Weights of a small transformer language model: width 96, MLP 768 tanh GELU.
Each number is 500 + 25 x the weight over its row's rms, rounded and kept within 0 to 999. Layers, rows and columns count from 0. Numbers have three digits each. The size before them is the row's rms in percent of the matrix's.

# layer 6 MLP down (transposed), 768x96, rms 0.0629, rows 553-586, columns 0-95
094:496475436458531518517512538486519510502460524445505530506514528485443497496505543468488502547498517519553491494473540521487511486475467501481503483530486526478492512530514467493484495469542525498460514508501477496476516479478468540495508531544521533498493484456503472493483509522504530513
117:533490449497509498464490535471512480488512496470521476451504497517485507456509505451510509547510486510514479497533507458511482519493515496550495486498438534492465526448494526520533486506475484452542482475564505506498500492532500516491500477511514452480540474510498527501492473467487492495
071:526492489540450511474523503494474522534516512516509535483485529543522513510568505458506486467469531487499536500501475498485501491564491485514448474486494454464504494494500519485544470468536479550465531515505520480491453503467522476546491507514488512509484498480508504500495477473516518505
080:502492465508457508497471500497462492457520514504530535481531509494540504551521493554496505523494499492493505467475467525480491520498444513511496514519512506492486472506489514503493476506505502555489483444537537530564504494478483517481536472501518484473475537501523491477479435462521487516
110:520458496493537505460487504501467523496497473512529505497487483510467445553497527476536512443527518501469573501528467516474509470481486481474462518515473512504533487506499469537502509513518512485476495506526489484482537483524496452506499492517457475478483444516513482487495502511502547529
098:471515462527474511581500519534548506465477476475502488492495529478473496443502518517457497505524513517484506472479477501485496480491473486515539523480511526472486494520493512459515515507513524555506482495518520506508488517509504497501517454498503430512501479506564472498469483512526466468
109:477467492506490519435500471503514522513521485522479508493478558509506548485497525481498483493499479490503541532523528488542509529491493452466539506543514529454527505500490473536478528513460468526481513437521471492458481509521523476518498506500518500485553520502477509468489514517505531510
103:457499528517469497524497501507478495482499541492479480551490500470503479533451535513529494482464539506511483481524488443511437528511504495490492463511528489509471509521565505512513522475528537516537474466542530461531484499468471473499483490486473504469513496486518482469478500491490531492
091:484492525474547531503524520521519457475507499506496472462491495490495527506492472511483480481493492475510515481483481541533468513511461561515525528519529497483463509506521493481517471515528493514478489556534463462531473513528547460523516525516493433502493490486449467505526486489473486512
100:533481517494477465502528469487482475532474490492467558480549529500534484487485523446451505484511430480499477536530511455498474497504552481485535506505479518495483465528507487493456476500521508487567520474482496500489524511530504489505494472511486497527519495506539500511501504539514497511
109:499500480482474512511490489489519472472472508491502541480492495506425460482519497498490559543474507476531473497479561515447494481516505486479518471486533505494501535534523493489501507527467511478485513501484507514548528499540510496494489523512473456483519439520493512544489499476554516491
109:523527474488505483506505487472499464490529504480541514504482499496540499524505511472512495508517507459472451480506494451497505488484514478486508472481550497452522524524501479503474504542514500452484476518511499508513480477453547531487487515549468463461500497494565556485493507508485528550
100:545493509482491497490488458539459491562494485494485482536530520515500508447533509489521480485484457468548492491443483490481505523530504520483478500538499511490516525485494490494466495487444498503466518499463534523501475510543476520507488453516466506460447499469481530497491484518489514515
105:525545489485506467466516490542532522457492501468499454485479479538497508541551506523512472470529506465493508452535487508502505483496553536473512515533493477533476542537521497465501488513505508506502493524527522495493528509492478481527509488513494539498509501470507503547507493477527423508
090:464500486534433501520498486547534488515516510498512479514501513489482541498519555494519477514537515518541547516534476499464459511474473477493518510479514513480473483448492468494468467532552471536501486462515457507489508481494495500496490478488515500493513457460481497519477466541509496510
093:520496515500490510464527505490519476472527508521505472497528500461513458516489503503509530515472476541496479507467415541531529510528499501493495446495478497482525458464536491480518485502529447524505465515527494550458485495501496473474487533523480459507535515510533513489514503523512522527
117:479531506492496499515511489448472506541545476498491520505545476486477453481549508516513552505468505448500439475536495496518550474520495497523499486502489500485463488516490504478489484458501474545509505537526521503510518474447488511497530499513476511483505513465471536530517474467495466500
110:465458553505505477514487466509549456500495526508462494492483493496561479499489490480458504519499515455532543486482484528534488507515474480484526478493517503502498479508512493535517528551523485540521537558528511515495491424519487482509479530484498483478483502474519482481508507531522500500
104:539486482509506482481483522477515514504499493516519491494533517558466457534471456527505524481526489495507484488470468522494466507537497494494492514513516489550497496454530525502537498526516527540529477471484503534496488509506543505457473467518533431488547479490524527480496467489514536493
086:552481495500491510502465485479480493501477488484508540421536498516489510509510514512508496470501545538527521500563522489504526535505510511509498467519496504503490466495548494493510526420493523493488509539529510523515521481492500523522515482469491540543484469526494564500469488502514505513
116:496490480426502453509508472531514551502546468469513538517504513505520520499516510477469512463471514506497487502526476499518515477531489489459472530470525516527487509491542485513454479506435484479524480505512494482481497447498488558486481499508532505474505489512478490517488539496529477534
079:505467510491515501500507468509486487511506501499527479483502505525484485507472514510534461499513516464519507491517513531487497502462486467496543488533446517509494477489493490476498498551507463618528463469498508495544507484489494473522529492501524477514511492544505522469479468472449483516
109:536531450528534524488511497497487520537464557473465469483516486457488556531497504517504501536501488488461532510515540480526499516487501476504477529522506480521492552537447474531524505496529521502486529474474505556526498530510515494491536498477504517504461529487499502501483488475525521513
097:504482481480516476487462519516472538521502500454466455479469486506512525536491487507476531497551517509491463483475513481458463479483504496528536546471534575465514497495497509501540526458503494489494467456465495525484480511500522483483508491512490490489496481547529482497482475480470525532
078:523510479526477503508493532467557500475510531507518454488529490537539441528464492478495520506547483487524488516460532477507521517566463473510504542519511524483474482503498502487517490508531528539495458468528498484503495512493515463505486501462504448531536485496470489482516488482485523500
064:498486501544472477539525565505499494523464518526462487523511513445518466495494467471509522501512487524496531516451508508505491493514486498513502490530467503476534485502489549476522516480491508512492479494537525539469493507521491479491481548513542457528516502489521499461459514507495515422
121:504440497559537489455485511482490504480509498511471489487448525487491459514493536463541486525494501530497514517452488489498495511484516468512507480476464497488477466517467496525486501503494455499482510537481516459513535501498502434485491492544495524497481509470487506531551480480473482453
079:468528528447481510516536485521436507506504500505501500500560499493520484513538500501496507491503504510475497520542496543501454494473547546468492490495510519474490490512507477470453566496526479527494519481518482506478515513507497472484539462434478488519488485510530538494538512494487477509
091:464433510464508571506542522521509477507509476456445531511510541500525467517514487517477515511526482495500549499479486492504522500517496490511491525538524459463490488517474517503482524530460476487500500495494501493526463514529514505470532514538511517530469484507541521462518484469523512521
102:529461469528474509524517497515493497524477493524511475477492469473468496494521473526448508503542526522481498515502503485520454501521480504509498519543512507503551546534493449448503521509511488521470512552523499463494463545488486482494496501486461525488472434511503519476468511515486463488
097:470537454481471463470531514533515503497497510526531476519528491511477485482489470431509510479543528494493498543515483498516497542529495561506541469536489497516521519523497476489496474544509482534499485508467507482499479485490448487526511503459509479470461477501481508502448540488495494496
113:474500518501481483500525476511490497481502493527483496518529504540500470509514519458461520515461514526507536495513480476511507497474472505477477473526523521488491529513449517490534555455520467545451526531487502528510494518504552518495495487502461463531504474461465506522491498503422487484
104:498522505538469475530480469515462548477459515528509490486538482524538513488536490519479517533516482550502526543525504493530495486514475513511490507461475516516478497522488462533474472528517479547523544478505518495492495541552503464478518519466502531471471488509481475488517488534482476470
072:474476497494465554560521468520504510474498499509471519519568478503480486535503450481473509485522523469525533484518485516490505538506498493463513492504515491458494493515469524476508508485527536534480533499533505465446472510506478501487526489446479478531490497468515504463494465491475491531
# layer 6 MLP up, 768x96, rms 0.258, rows 554-587, columns 0-95
112:485479488460516500508500526512538536459505482471488541520475491495460520484524529509470508486482498517504479512538541480509513557495489497511531487482538518521453472472488485464501480450529500485535513506481459462508503462513488462475512478551532462525528513509480552505514497462526499497
085:518504529520509472446506483509554454525507502493491493487547510544512501497469478504466522506501500502467502496467480512517496516495470483486481479468510524515512510495491528486494447522551529515478514513443508512462491543537503515506483484518458506485547485471481527514511525453539461454
093:486486502488533488465472499472486493505525532491515516490459513463506565518525494539489496458503506459490500506493491500472468498430482473523505515512527504478442494464536476506494549535482511482475505475557514486514528518474493525498526453535489484448490492506491484468518502465492494492
104:486491510526503486491483485500538482512491465491516511524498463482462490498495497482538511504479499512464470489506507505504448526506515522525524439536501489529545506514496522453438523479497504515488529475469507465506544533511465489540488503461513523513503504511443437516524481490489476451
106:478525515487542521545478512501543494477491499503484495433505469494451461513482461503532522512504481517488501479452502524477487505495492477481500452530514534554520507490493513490520537502500518487512495491464498546520497535487517489507482491461430525496539525508483504435486491522498500514
106:522517462468481536535470495531495484534492513503502469512499564503469510507493460514527479520472545516532472436539530529504531486549537523528479530488533456481499484489506501450504487471511503450519520502500473483501512541498503525471494482502520504517524534490489489520487495480515527479
105:543493512488549479502500491459491502504518480473533519529487556532522485471454530522455484512466525488474422490490489513524488517545494534533530512515541525502499468526509491468495483487531518488515505524539483526469502531497494454539478460493482488498502525484519488485504465500475490497
090:497514505519501541468517493506489462486513499483493516478516541541521518506538483517509500504509459401502513470479493476498520483477500488491511550525484478500501535487482521543536500531519482501517528467528503486472501504525535508511437507507510559483458490518488514474499510481447499504
103:459508475483442492472492476488490505474510475489503519558527509464474487488520504514489492506533482453500505465471510511540527466520493550500509481453474492523487492539521498542512516537486464493483521491530500489544530508470531458491527491480540492510498471488492477545437490512508521490
104:591523474499513545525486518514522545507500490521507496495527507478489528505475477514472506531526473515476492517494473478485488481470487477460508448529465480483501490464499509517489495502520489471517464529490499511477530457493552448470502509487499507520484530527515479449500549469498498478
096:470516498522456537485505500496502532515504510535483464508522519504488514525516474483486505469522449521514515501490457525489551528491509516504444515477447457521484485510511501511525500488474485515489477488479473510466539559545473461489491474509550563510513507536506477516501486514516481473
094:485503518464525498462503429486551433469473523515491493478504485526479478526496478486515546517512531520502467498560536520461477500508512530498486509502485492507501452487485460488491519530498509471499527525484494538509497454503493545506475521468513524492492497487525539509493466488540483524
110:508495481505462506500513521493488512547508525541523552516505510491499560543501508435536525499528514522510531512536480487515487468498499494545497445497512496523495448486493532543520466464467503501503505458442497494482537506502471496474511489473486488518510535486469518478490479506504540518
101:492482528465496528488514540476455458517482479511509446489481478521502580481457456483532504482472524519491470482474533528516498499485491553446522510457498490501510486488498482492487526469494521528507467540537499522527499514493507526530517508534500479498500504544512513474495497493480469470
097:501512514501525476492478509531503526480495513462494494540540515470503509457487529452505485491445464484482473529474489470479494482489488506538486490511505511473449523510509513525484488475518530520483503495495476505502506498538504567494524469512431536530465497565488490508498453506515478467
121:520512517516489499494532484480479490484518509504464476493533492513475491505433470495527528489467522495490559514551504486514479488513514540499456454507488483475529493527480483540509478527495533538483496535453505515471517477481539475480493460518468535488500536515500497560490520473480500464
096:506487495467452547529533480473477504504484482500526491519504485506417509519510509462541542477472488495511489509477501491490519490499526496498506497515518560493506527478514486491488463477458497496491516469502501534516525535525497524468495438497495569541471465503490483522469483511496505465
097:466517477530517466466474478497486477522490452501509517510506516478513538493473538474534448484475535506526525460493540535477533462463522515468498498501503484482450485491469507466484517481472519516452488534493495480474516505497480455545484517492467539470472484493507465465487498520483492485
091:460551492551522505532521483461477493511518473530484459506473462482471471464529514559485487487495505463501518485492494461505503485479454501504536522447492540519535527538504532528511479498474496497515501504527540458466506511480518520492515503492528495494529508533492486555504513481515500526
096:506484504504549515523533492496504492498491487541511516493533506485433520471490461499541455504486478512497485473498516464501463516481502467510499516522455541482508509517510506519530475544541482524513482493496505502547513539498484503479540474491527466527506478525539496490540511531566466468
090:508510488486522480491483462535513500500482522478511547521531500516516476472516482490481514487472507506549541487471482536500521514572506546483503482515529520552448456495516494497437538514469484536495495505518519490507462550522507533507516509510536539488493487490511481515495492488487520456
106:464469492494467510437484503506489523472462501494463480507522513509487477472529531504515518524526508485526488530583507465524506469484506518539481482534505453477508482483484503491492481553523489474502509497489518476479519485495571525514527480524490523500505472485520489492563538511498503494
095:474470518466504511465453470513503478515496512518514478508535539508509450494498515490565470511484506510499531491516461526539510465550509487488454499506444481526512512502464484517476472519482466507489472521544511488520502498562459524527466503477477512510523526452501508503493527516490501497
086:447529500487520521502501469525445505524484450516450488547481511489460492499498540522531483499453522480521483465554515504487543498469496516510499451496479480467503523491486463500484464533485516542480495486482493488483497506474474516524485517521500526452481508524489459502489528511476534519
078:480535478461515461512487502480479563461541470494540485482513487529516487485515531523489429493490545546510496479560488539516487526498498539518510511481564496509478492480480482507489520491486535468480478513512492486515486507506477514495498508514475519494485518501464500506509543485466454520
107:499529483481502525494508476516457501469549524509498498506510519482519476522496467535540500485502492526481467481536521515532460485520496535523485468460545518493500503553495491517542505498482482512511483506504449497534497498487471468499439466564509535518488476529536501518529526537517473498
092:484506483492499497513510511516443529495522565463517499509524502462487478530523460503510490536517486469497561522510535468485499503462492474473511499493482494482502514471508507507461490522512475482484510478493466471487481470494509502471492491478468546494532502485507504491597559518502526504
092:504551486477439455498526548508508447482502529498502503500432514505478505527519500508476487544514456470505490505466481507529493472531526501505515457501517485496496489546556490486481462507505529483495520472523474475504488528468493510506507492509474527466488499520524490528550511521481468471
107:480487562548542512482518509504521510508471522503502546442462491513486524498508482501485521508501502518508524519490504529511499489515482507462459540459490484512498535568508504471496500529505517480479508502537509495472509484515514500557531469505487485499496509532493496448519453495486532434
101:489516516425489535519480497468494526496530502536490503472465501524494561495508538535516473487489527497434494497518517493518524476503506442521477518480551483520516461474478516512515491491519496500484488510476499491482491526476490487499431534504503517522525459485509532512513511481519450519
116:439507540480494510498500514460518471551472549540532493522524503509482506496490483442510487519470476486498484498478475512549485485490504531450477458519490462535507477482483509533520480502509532520497484567511482536483504514487492501518508445505467491526485485492476522530517475482484495476
105:507514515525516464459458482514492534482503503476493473485517461486564498518523455490497516505514511503508459505470507505522495507512539492491476497520424482539500527517512490539461481471544475445537519453492519510476518501539514507509526493481479539477472515466476503484501540481499510495
086:516499513421467521523492476500490494505528525558528515484526485466533535508499467527513544497518548475445530502510537468518486535511532452504487510486484483478492490508463501492484474474484493494488517518457476534531496457502518510508503517467484481496492484479506452486538474501472479503
090:495519541504506532525507538509542525484512521474509481495494531467477525500511509520541496511495481495433518448505517503517479539529498504479535533530503558536546521503474474476516499474522477478494505519514517529486470473530513491511538450532490559472500490506518485463514468526508499501